{
  "d_model": 192,
  "n_head": 4,
  "vocab_size": 8192,
  "activation": "relu",
  "positions": "rope",
  "qk_norm": false,
  "bias": "none",
  "seq_len": 512,
  "train_tokens": 416400000
}
Each number is 128 + 24 x the weight over its row's rms, rounded and kept within 0 to 255. Layers, rows and columns count from 0. Numbers have three digits each. The size before them is the row's rms in percent of the matrix's.

# layer 2 attention key, 256x192, rms 0.224, rows 145-255, columns 96-191
096:142156100099129106119166141115104147101100137118124136155138136115135136110124133110136160159164137085106123171154140119150160092078064096108120120144122098121137105117140122182150174115088182138121095084148144137151084142102163147158143143107100131076138096111139172107113111129134153126
093:129108110115149131151172124118128169149163141131100137175084116121154162112102111142164088101135066134157135155144126069146145132132141104124135148105099109113126130112178102125134126145077096143162093102127098118113150115076102122126123122125115164137144142163092137144156154135121142131
105:170123133126122078119144109117108152149149166140096158112125127081110152122108142149118117161108119097133122107152144110160133171118135161121144145149135148143129176104104142144143097089122098142134172133129148123110147097146176147113161091129146117146116132147147107154101125111130134110
104:128179137134141174138114099158153093110126175163168120100120099156150120102112128132158124117141090092088117140165148162091107191118102146143096115130134145158098100098150127124095145140161082138134140141137100117137169115151156157149132141118142144090123089120119115102135120141132153071
105:121098159103183150115150142094129156133108102158099171103172140117114139141155122128109102097132124126090152154133163176140140106105120123153134093114109119131101105152120118166120142106138145084150166090134105119153170146137166155087111127118129079149149118113142103132139118117092148151
101:117136154115148067149119140128113146109133107107136111152118131127104136126088116113140124140140116160139122139099103119081111179161120113104120199097151129137130098145132179135109171142124096130110100113106133122135096079137106137121168094125134135142097131106153134118101138118142109140
100:171105128116057125103132141137152147103144099104160104151093125099117146115092172123120172096135146147152115109156072111166141153106142144117134113119145151078121154128127125138114131137125147171132138121153154117133103142142162140151128127099076177172104126095081089110136104105132147103
101:153098131120144125127151117105118134153119080134131121069111116155170168114104154112145130128109159137132162132108119100128104138163126124158101119120094102092152120094150133147118173109108198129103136114142176098160107139166096115124109127093153158162141118118135132123137112115123160123
110:113127130145163147098145091137144122135110122168128096149203185151097138129119168146107121124089104102120155171143158121088109119124139100147140088156140102092142117097118123143117152136133095144135145125138135163113156115115091102130138147113101133138131165091148137156137154161105171132
103:107084133142126131140100136134141155148110153155102121149117117107111144118089123105151132128137108085126140156101125125141111132149114117153113151134120059129134126110165144113176147127108144133158145127111135106064098119124134141113106182134125167124140166135114129142080143141139129148
094:155132120128102173123137150102169152119149101158132091142126141096101152082092108141099130136113115138156068123138132087159120118139095126128095129122125115121167119137149152108147154096124179142114144162107131100131131109163140126167137169101138107095139122164135108118160137107122158145
103:136147112156172127162161142107094123132172102130111134119126097186159139134129141143146115137143144145100135137150144146154135136145132104133134097129099125122119091155094171111131145122142156122118089099127175098146138140133177131129124092142154082096145108153089098130084158125109148129
102:082129132191134074137178094119138106126113096145154144102159114117132111134127136093090145113150099136154087134156098130131124145115158112117149134169170155120121159154131116135135143135110108139123117112160174142074151157144132103109139145119143129114136080115149102150116138129165104084
100:183147113147174104123156133130138135180112128171179119177128122091133128118055139121122136165119117148145125109131111089114151141217133156123096150138134120149104144153108107146104131103170096102123113092122110152118075133115154119153131164172129123121134167133140147132141140126119098144
100:112139119134113142137138172133129104080126140139127125138157138128128094145147106137143144125130126121160150086159139110117115191094144155128169108120119132125111090135159128136132141144169150147107129084118098131114098090121146142135097092138108077143157120177084146144147157104115128110
081:141139090144132148106105142083147146129135128098141155100122160136140133149117083135129124166168131157144119132115177133146104097137138111136123121135087169113176144133121119134114118102100114110107097126099125142124119117126119158094163138116123084113193157179095115106143125156100120136
090:119162163155099106119108118103098144144112176150144119133158142115088106105171159143107112086092146104186139139140119149167103083116135141192161146125091147094097128148129121164154134112130104140151116100169107160130146148147143147155125115121130104101141174143101092109139101141146134146
101:154076095152110157150151112148102166102126150144161122112110146167115134167101138141096112145123129129139125153145103113113140109140122114082173131112101110126141091169164112117127105176164084109112149129120138166140148127110126099100129118150087152176107153079098123087154125144095108136
088:124108163166180084149130139126134153123122124111124112138168168097115116111159153143083165118110098167135128129150140076121118099136124172132145143124124121115168085116092111110103136113158128171114122168104112085124099141148095115133123146123110099124149128131111153115169139087160138163
091:098158096108152099147121127095123114098124124147104109123150120188092130148133145157140128116132162137142138172125122168118096110135127129081127136125116090137134120128114122088152143100107081127104111097131061081145126091108102136174123110111095164184166110089134175156078122119151136111
091:149108087145131070066161099110130108114101123121127080127132153136128095148104110102134136120125150131101185119120108091145118146123164139147115091124173117089119126101154122146134136119117099123148134107139096119154093103132098139173090141132127121100119142122151109127103141146148117088
098:134139138109139168127125104083131110150170145141149124134126125056128142065136108125143133140144141114107122145145135145131100113151144118121091130141111149121069139168076111134114124135148145123104111129131097157093134104125090105162110099137157157142136110121105124096138133101122139092
095:130156140112092095156152135105143138109110160141127083071113114141089103154111105136150152120131175177130126159117144135113159106161136127119133131114120077066145134148144068115172149119068125152149141139148175146122156154145146120139099129130120127158144099139143122122102094083139186098
090:113100134109118164121116148111130103161134123107127124105132112141135110189118155135135074149099142098131099156071079122121159148121132163144121122152111099158164127168165109095161123122106138101112111087093149140126153123167141083099156110137113097097102138142143127075147128131127149152
109:134096122157096125124122078111134109179104163135194117131115120212105098131167118129160146126118135066176148114125109131115148134141163160107134146135125135125153107119171096147140126115102070121121153112121096130159112121156108120113120117136093120141151112083132107120130129168121099169
110:155119102177123123140117139119124145131129128109157131157073166123142126141126124122103125136098102100174137149098148086128111173150112138127122096102115168146177120170121121117118114149135141111123118152130152130095095140112128160105102141124114099152140118154125157047122096112150144125
097:134123159101125166140143136140155134125079138125121107106134128113131089132114135114115145167114047114162128154191116138070138136126130149111091147166111110145137112158149137123135156123106141173091121135144158152144158130090106167132097128148146143138107112137098120165090155160118167063
104:142142104092136129124125176102129164128176117128178107085144118119138160108102180096133091125081103117088114091127137114123129146099129108148176155142143137146127162145131148136127103133081112145170151151117140145157096146096145109114091106125125116094094147127159105140112089104128134141
099:136151157110125107118115120099137118130136131106122123125106103150103119161104139161121142104108163125123093129137179155106115112103125127169124141123149122109136147122100132104102143151125145163114124098140122120151153125122157115119132149124154111134124141142147164137103143123137149183
104:109154100113142123102112108081152116152139163165131103081109124096119146092111114113117133101073186141153123127134143113118158037113116151107105131123120140124153134119149125176127144147102134174125105156109107144119111115121156123176149106142056109136146132128154142109114118093087117106
110:091099091108153123166119137126128136148107134145119131160118077133139095111143122125140176100113133141181180120112131101135154136163132141109140096143090154083151123139143148149165144135112145147131122170094127112136128134158146112124137088118125106138165172107158096133145094128143069104
099:154154109084134131080128126146108157132155100115113106106135103127125087138149153152146124149106165086150149136145129148153155107124112103107125159097126093072142115116093111143108094145105138130117130130170136159141167118113129087168136164146134111135109128105111149120150118117166145116
091:126120115144146154105123089123157138174113088115120129196116118153117106131132156161121153097124147099154108112140108165163130118141133139121142164120105113145140157097128093173158110115117126125101092136155106079115157115143155096097148130114167108135160172163149062138119133123130123089
099:089207132158152104147158160130097176162117127083162152082117152133098121103123174095114103139148115084086149123133157124119129107127128128139140131116136112098130110129149164087148128145112137126134193086151111135129139162144134154132135147115108130168090108121158147179151118140106170104
099:163143194072159113144117170176123132099145099137151121119094123080144081148134160149157095135100118144155154152125132134131143136106120154106068127111133177122114148103172089124123102116117163162082082108106135096139169119149117147111125142115102142112146134145099127102106133110166160133
107:115136107144132079093134146103137103122145113115104102115123140077115132135162119136109127136121122135122153121136132145099125153101148141180117152107126137055140166172141136133128140133132123116119116127090170139107100120101131127153148140140126124100105165138143173108152105107142135107
099:119084163143137124121137102145126145147159088122124204146129117122118128106162109118122125124135109148159124098151170134115092128135141125099139112110147150131141087110121118143076103166159119154121146141105122113136151128111126124135086120130139083131169144132102124125100131185126113151
098:115134095059119077137172112129121117104101110152128169154161142119142175126082114140163104121157136146151104115093139159153162113135125120095128169125132117095145185085152123154114164115131103102106096096092094121162112146126139146133134157103119111142171141142124121065143104129101137083
103:087127118131140137144134108109147147103143162151133099149140107111162114082149095119170135178113061150104114103155130140092131145087090166117109104138113130102136113143123144138077150117077152140150133129141114100126147146147158158134120130162072120137165124133135080132164168107154126147
104:090170093140102117174128150125131148140145154151147148107106081142135059162118111111122108093144106142093124176155147118124106111124127092114102115133116112110123137109124078099113172161145134172087166136122128167128089116180077152143102095089109098094145116130163123125147155146135111120
094:127134114144165150100123175087113144125172139188135142104158107123139142155121115161138145112123116140171131141121132130118088129159117129107125112121122140118119097139107131131112109174153150080105176159146148116133170115159134123140071083122144159094113149092113158134150122089187145115
096:141111111141157105135110128111144146151108145100117117092146165140129168158126110158143153204141143152125137124152095110112103120133122114118133120102154113127157082168100144130116142143134144099090115165109145130140114118141110101148146101086125103136134110143161119117086108108094140127
112:145074136084153088100136098140093145161155096109117117134130144121154129123142148146117133117072150130134115143127162134104147112154132103153101133161130118139130102152126126094103123119156119171130112156118085184122083136161178135125145117173087107140116109166091139103200143088134099137
102:099162189127111157116160096130165152140120119176162132146110140163172135155126116077167120133134188112118120084139138101166147120111122114095175109141142123168120100118120158135111143182131082101110121138103173084119099133131137110115116134122148143130118106128123116090132150147093165151
103:146116134177121100112144121124125152132142131117179121100133121109123091111159126173137114159152117114107155099041160143126152116107137092146180177114109109157121131160139110161130134115168131124106146136171119126112181097114146160158158096088126133149140127140087130111116150118121111160
100:105150131154099138150140160116142160121113092141108121102143146125147171162165097125122154171104143110107127066132153129113108114114106116116100109089161085151114151079148110157115143112109107138142128137131111115134162154136156114167152153136156135122134094134134105148085148149118177135
102:102112132118133109108146165144134154128115085113135144110104160169162044118146118072115126142162143181104122132114127114102156131130152124139109119140123158097118138121125124144155136095099110115142179145172128131077129081154116106121139129140147185124122120116106134132134077127135112118
082:159126129155124113125105163073144130090136099102126128169144195137090161143112141112137144140169124135185131150138078096173145119104149129081142096184110147136100095129100158103125128125138118137175100106129113158129148086149116131139114103155136150112140144153121071100151105141109108097
095:094159118155145171141161108108155100147110119128096081150102122151075136151163194123096134128107122138111105112094133147121110099140121174106139135124151156120147157112112112127113135151113130108119150160148096121114120146153152135131156158168118138062134122105168121102108106063142158085
082:141153151169137074146100178069097140147081080132173122132133127119109123139130156134068165137111113139125120142113077079127095134069154132151122128152105114130108116132157147092123138084134111118153132150133108127129185095157135134161107133142118131142139167120111112146118124143138109132
093:129150097149113163124104130131090113154111101155121145124146134134193119128117144112175161144080108134080118146095169118124115140060176102150101116072101147146124137112117109124162089138093108106172142123134135092101175141125098149106167136148085124138146151159100118143102124105136125099
098:114103171107141169094122117142081121152125161114138117094147150092090138130137143115132115120145151138111168148110114105143162106118144119104156102146124143126152136149112141126141127134100148073130152112149109117138123142153144102128144096138137137136119136083097108169127119144138096138
087:117152114155141128126165142128143124104148117113109130102122177119158135121130161137132185113170129140134130132176105130144132135093139123081153117084137093142096112134106127160114101160141079120113183086143135159139116141147065123106092161155148133168153152132126109136103138157102159111
106:123098202156117146093120162145154122100105158154098115114128106150119136125141103173145101117131110132135126134108101134140155159099144159146133158124172101132119136120118109146123129133119138100084096124148125107105112159138161125139132147165114081163115135143152118121157117110116054138
096:110134132103146113108140130122140148088119129162117121152118120122124159129158131121156170104103143187108146119106098128151120133091148125124144134151126134110156088177104151131167077131077140098143130140163105100140120126136150179110124138107113143141147126114150070126146112106172127129
093:175113123124141142139126142126154112066153107127132149102141131177185137107120131133148081164106083147114153151108142152114110093106102147083083096145144144130141123102077115122143108138133131141112118152145114131165102103150112155115138138141170125079153125137125134153117122118146179134
101:114116104139124122130124114088139119114127155114119136070162113141108159147101130136091122146142099153137127140138108100101109102158120104128117144148138105092119134094141086132158119145098080143109117117161148136148111088131080103101152118173135129107133110099101130107143105127154130116
107:146113097114136124107127114123179144166123114146068143119115123144143114134104126099114137153094116140099151113081128120145070104133145165148135121143086111103108093122050134164171151144158162149113126156104159153126115127123153086093115133140112130124118104090148159108123146130113144128
099:142147176135129141142121109123126139106143111130122131124104137102138153136099143195139059120120169110153133128117108154120128160114150099113153170143153112134112157131111114141126122136142134088136135131129128135096142121165135082091122160108117136148131131171125130129088185105093165124
095:117126116148160168139157130118134118179124107151111157092119101127129149130155104145104112200173138140128134087132116140130156132087134155160139114107125089145139128112133127170161098143131107137114117120135134076116119157145132103136126138079136130158141115125154124129125094129133147154
096:149115178121133106111123136149157072110126118126132134121164152121104127100148143130102149076148157134129068124100132104136131161114168128155113156148126110146115160113087125180142080147122089127118192134125112126131113145087170106111127158163160119127099099146151103123122112107095173143
094:134119121105115145136094096114113117142128131120138059084112136098095121172136146122141104144093152101134129080142165163137132164199079143147104155144128129150114102151174122130119100161119151125139081093131115172094119151173128143108149089134164129084114130146134110127120106117182131108
096:141133072114101130128128095113186136086096107086111127120162120120100115115156142134122136133102152116145120097147144116118147166106195095115097121122122129142131129121151102136121137102114100124126147130121154154126099151139155151139104164138122123160156134062115145130145123117094139161
093:113120105129092126126099140110127121132169097118139162090104117128133130149107164126110150112159114147090155098154098122105147096173101107132101143110099081127159157140128105105142091125170137122142128141102069121116169115164119132122132159136124098158087131169157127100174168129159111154
092:110163162164151128096147121120114188137180137075152139121118167141156127094071108130105148109139162161173110154164143099108178103111112121141132148168147106151097124157123117155128144099127077118116141104147123141153139143096128137103109072159135163121126148104143103132198164103148119114
089:117115117133164084152119114119090136097133152166133105127107144156082144138156136146135160131094118152123166114115114092091114127125112156138136156094176120122131142103174093111095098102131139140157121169128147128128148109131154116141188123093135147128135117134153101118152090118139147140
099:121079150094147141142118162119147172123105134119122181136139162183099085185163137161148137122159108128123179131152131116121144101153102117136122061109122129139146110092109091108131116127124114141141123135125124142126130135096128093110134130091086136142126054143092150150141145057134109163
093:138108062115099109098109142117144163111142144142161138133136121100146152141115123170138136097119131136123074132141099123096089153147113148099210138135110118168109154114126109125102119132153097134129160133167121087142130089155141157152113101130117164161155132129091070131152147139114166096
100:140087119146146159140138132147128101102111115142117145123136180138146095113088145135120152157175116133122113133141164097161099123113136131138129167113129094154147132134118113109148152105129156132148135166155134142122143138146154072137109101116134124089139135121118126149089092121139126115
101:142162122128135138127101087134146138125116105063108141147180139112140126150100114118141126096131121113088108149099139124130145062141134140160156132105151131164128106108164122157170150114162166122105073133112150085129114118137181120108123138118121144155125107153137156124123125123142109112
097:150139126137148117160147104112126151091137146161129110128148140148126153143145154105135137101146145121109182069097145109109157137139115111082111124110147109142153166126132106088143147109120107173130088126127154126181118095137149164185122105152126100101120114126157144119083141154087106169
101:106080146148107096122147138129167132146107127122124144145135118118121091087088082113107139144129095103141136146159184160110118129091116113117144133151139143130132091120147131143125117138158151135091130103136141113138128128118100148139137126107125130144117108086114148133100120128108082117
104:095103126087111091158134106079121113145110117104127107117143115152147157115119104157114151139098133175114146117095115146092115154164116126165110156175126114127095138112125187114150113139073143110151113115136093150142113126159153128140119131133149116155133143143091096147175155127143134084
098:126142113118065139109124141106193129115158166125102137109138128149110166096129128156107101094116124105111144117093144126126122113094124109123147086105142169117112138165116158133116103172110110108115135121100121120100142163123158091097095106126128089161136154109143140121128080173092146104
099:118138095108109141143201143174122149142126099126119116158143147100132104141145140145097081141141075138149164150111153090124151114124115109121135156120109126115166139123112149120117094122099125115146098135150148135116123139081102130070152145130153159108130172071140142095181121145141141120
098:108106149133141176114105137145129098104127165109134181128140119082097107108174115109165147089094148122123157150133160111111132180159093168092139154126170090126110123097106112116155147151119176117084117132091137108098122107101114124106149145105159129145138120160102099134129126103135122127
101:128095082112129076145145107152095092107107158124179113148134123140144148148117089120152179140152131128112103106157104084125159133107119161143130135145143080157144123112108140089167116124143089105140095133114081120105136165115149138133127084145117158139169107161154140095164103127147069110
100:158146134105112147114138122155150118155096122173166100132120137092156108119135140098099083145136156103134136126156085121113137146153134153103101101112086137129176136125146154114097107128158110141122103132091101102183103112120108154107169109093158120103160138152128154134128156123118130100
104:141141110142118121121166124117113109163167143152132119092104132119090083149095120125124128109119087123099127130110124119123151144128158126102136144137103147111122169119123126150097098146100079165112101155146107124100153142119118110094157128123108121121103143176178147124140138093164146097
112:144138134077108123189085151149114112124205126139154122105140090164149087068138111134159114108125142086082144151138129131113115138089171045140134142102119123127166148169122095144115144102119156132153129137100108094139186122103138133159121103107113068159166123117153102137141112162141128144
088:142156090124106101126136104136095125135154167141120130128128100109173127092095128134109107155124100076153157136126072183104102129118091156115132112161151111169135103114169168098104127087167110162161128116115128119118123098135132138153130102113143148086067144142123140133148080154134121135
103:134119129110103157149100127171114143127182130113144144109096143135125112104113110111172151149144135129132116161107153146146102110104109123140156129165179093110100110127159088101141128141180128130119107128140108152110187101142123157153127097088148116155138104135079134142156105151153112099
094:165159145154121142076118137122118172136118160136117065150106132086141155136110109112142115109123102105135117095125120145147148095123119167106165130108131133100114126107082126089130136122126121122141178131128126133096123125135093128120090128113128141141140137197113121088131135146062129174
094:148159106152141077113150131123105127135094116148146125107124095139123100158135159130152137109163150118141141128125059158102139161113119176072119132097090109143119083159151067115126096142126164105107143162100125103148134105113112125154137115142118131078095112106123114086116150134101116159
095:099155128147122141122139090145107127148141162159116134095135144127145099130117118081116149147109151125133166127111145100106131075123144165148140135134139116094145154093140162151102097134090120114129096167105131121131091105127137120162155139098115099151119105113121123165156165130169133165
096:113095108121123132138142109138079131132157124142058121148095087096139127122154142142131102131184080134158113138129143097089097147168130134149171135138143121128156106105087143089153131171149150100131129199130115104139092116125147116116114116153140124140083140136109125155144157099168093105
094:090143145109117151162161116142115090139079164119157146138115117123101105146155110111129064145140131118132087165123144134151099120125140139125142149137182130097127139116080116133119114132149177155142102094131157127197136117146106092143135133091142114098103108173170127107128111157151121146
094:148090111172106142114088176131133183102168130094162144132120129111152111119140121156153132146165148101145070106106094118144134136086096125139148141160104157160080127126140142098106138137138114141134135119134160115141129084137137120135114161124116139110069136090147145127134129123136118128
098:121133147095124130104187070126123084127159132136132118127148126146121157105156128120137106136152099179122092144096158095091115145138160058143115119156098110139170144192082155156176135122134132175122078116156139159124148129140136127137112134135126109136130105164112118123115138135148140092
097:158101108107128125155127088136108112112168108134130166123169142132110111169085151119105165100124122147130125134089145104162148106146131126117118163157139124155114145133122112100134142161122086140124108129153097075088098114119136103129129156112156170125099069060119123113119125103143162126
094:100100145124169128068127110109134103114189125116120111072130089113133169156185123096128128117108083132124097124133134121127096126130100079136125120102125129104127159099123121145119129159150125119136095138094108153119118107130147111130203144178134123099153133073114117144136112108155148111
099:135127138113107105163131115128091101135150087107141077059088092122126129153095133086140164113131182134106147180156133150104110193112134129156127098148093135172100123141113134134134119114167146130104125127144155170145162098115113098122136089142119129120105116107135104112106126115143159142
098:150127176101086129151166138141152103150145116134142141112126080127142161115120101116162070124150138134147108095148126136106126146125123117094101142130146082150152131116082109161153145150117146095151096127137156150109119107170117120139110145141143156117080094166097117120130158107120094123
101:090121111094104111092111122098121104151150108140147075128140076134132142146135105141149147151119158110114171111141176136121130067115150166101104138118143102117082121119090120138122169155083136158122109147153133140143117131142129134145135124094147083131146123142158166178120116114083154139
100:118124122150118159126134125139119082106164106142127146144103114151155153132132168100088121166128155147126159128163120118093141113091092137112086125140160125066132135096140160174116115098119127166126149152152101098117140126115115121094149097187122146077098105139132176093084116097138129113
094:126107118100128101111137136099117132118141158126121111153171143139171110110134105167147124177137120079087121093122119124132081144078120159147144141124143133156120140134155137090105129110111090122171183150116111144053133136136115160122090109135108144102074144148136127153103088182127133151
095:144103152136116079127137102110136105123081133138106109132113146116117089135163134129173135114116123129159103166119144149147152133136133161120120099132098107129116117094097133134102117134152143170094089111137157154088164146122098154145102086134109169110131136117130196105113128084109169153
097:121135121101137116125139123118143167139120158123117144138129138158111162137113155156082151108108122177095107119170157120130128088110113152135152167146120128134134105133181095130136150146130161151119124106125131156137107141139075154127058137128120139111132132112163110175127120106116153151
100:095121129149125117142088137113128126156115109109136183092156115142108089108168125144158112123102147153131146115103123081151124155125101112139158109150099090143122101104138104163089100133165129068162125131148107148142125108138175138094141135142106103126156123103118171138147123133164132162
099:120127127160103114133136115170125095121092140143103130109158112143117135163078131159133106157136142092134053117134104124106142158119136085142093119113157162104125129152129115168159148092144137077133068104149117139153123150101149156145145142133115135151110131140129080149123115130120132156
099:130083129096149162106191105116115116124113088108181168087093148142128089169142139139120137087112141131117122131118183113119127125152139100137147145086140157180141082123112108110122156139101122119144080111125137103165135095129129165124149121137114148083134149095162099088111130164123125140
098:142099136120112184167127106132148113134156115112081112123137171147120126093130165157166149115122130087128121130131155156138124152096116142149133103130114079094115109159118138152134110140137103116142139100129135131094149148127093099088137123086149157147182136129098117156168115144129166117
098:147127142108120092128124149123097126117138155145131149136118103148166137105103124115143143133099160141098149158119122089121126152141175128127140143093136129121139133131106136129129098098134120103144097132138112112137076114158106122115114120193123109135107109122123107085102113126146167149
092:141170133150105104140163157171119116132116115113054166090114102153138141137125176140157133117096120113170108120135112121145170120168124103173133147132134143111127169158183140116143121126107128130113155088144115124155133130113123122129152100124139141116135136103131154121081142133139114170
094:141139163129146128127109111154112116172137118115160078123124054145127072154122150164120137132109065110130178115108113128129104177114115115146132121128155113133115148108159128112124126134148083124126165098126158135129135153122141148097090137104105131153113107148110116153117148160115109125
095:118141126063101151147142105180105174175117114183109114152138147115144130135139145162148151165110143151125082118141126113126160113151132112072143112168119112141084098122132111135133108123125111156157155148158098118156114118115122160117142126186133114129114146153115125149160140126097065090
089:134112133143101166112136076116146133125160115092164105179175142155134152147151139157139131154058144127155135167101151164109155137125167147091153124120156086102121163120119115116131160108141101093089145140116119197144153109150143170127176109134110127110115158136137148121112148105132142136
094:129141123102147135091096171146140148137108079122118159115128102159144151146160152094135107142112148158154115130130118113116141124100126144121130136169101165128155117119174150164126129104166123112104137090100114159128167132147116139163107080123120123152110119148112142132117129110100124143
099:139142148165096114134170102122130127164090115166112149130149141112096098126131135136100081128112160095100144155147148131087083093141138137172152171140105123132121105149098097122182120103083095146146152121131141171089158127158147184113181088135120077111140095105112158157121135116104111112
095:139133137127123135109099147129136152114142103134158146213127158114129120075132149123121125150163131082096109059146108133113122116124136139108153141152098110097136088116153161124140124123118134105116138196094164130176158139177118112158107127148137112147130152100153151124134128137136138165
099:151146110094116102122108105110171156109153100124141107176111129150142127132091099138131122145143129108132123134176122096136176096116169119128104179097081141138150128173118120171114120123100141147173117172105072169090153132077153109141089119088113150149105129155096112134100112137132121140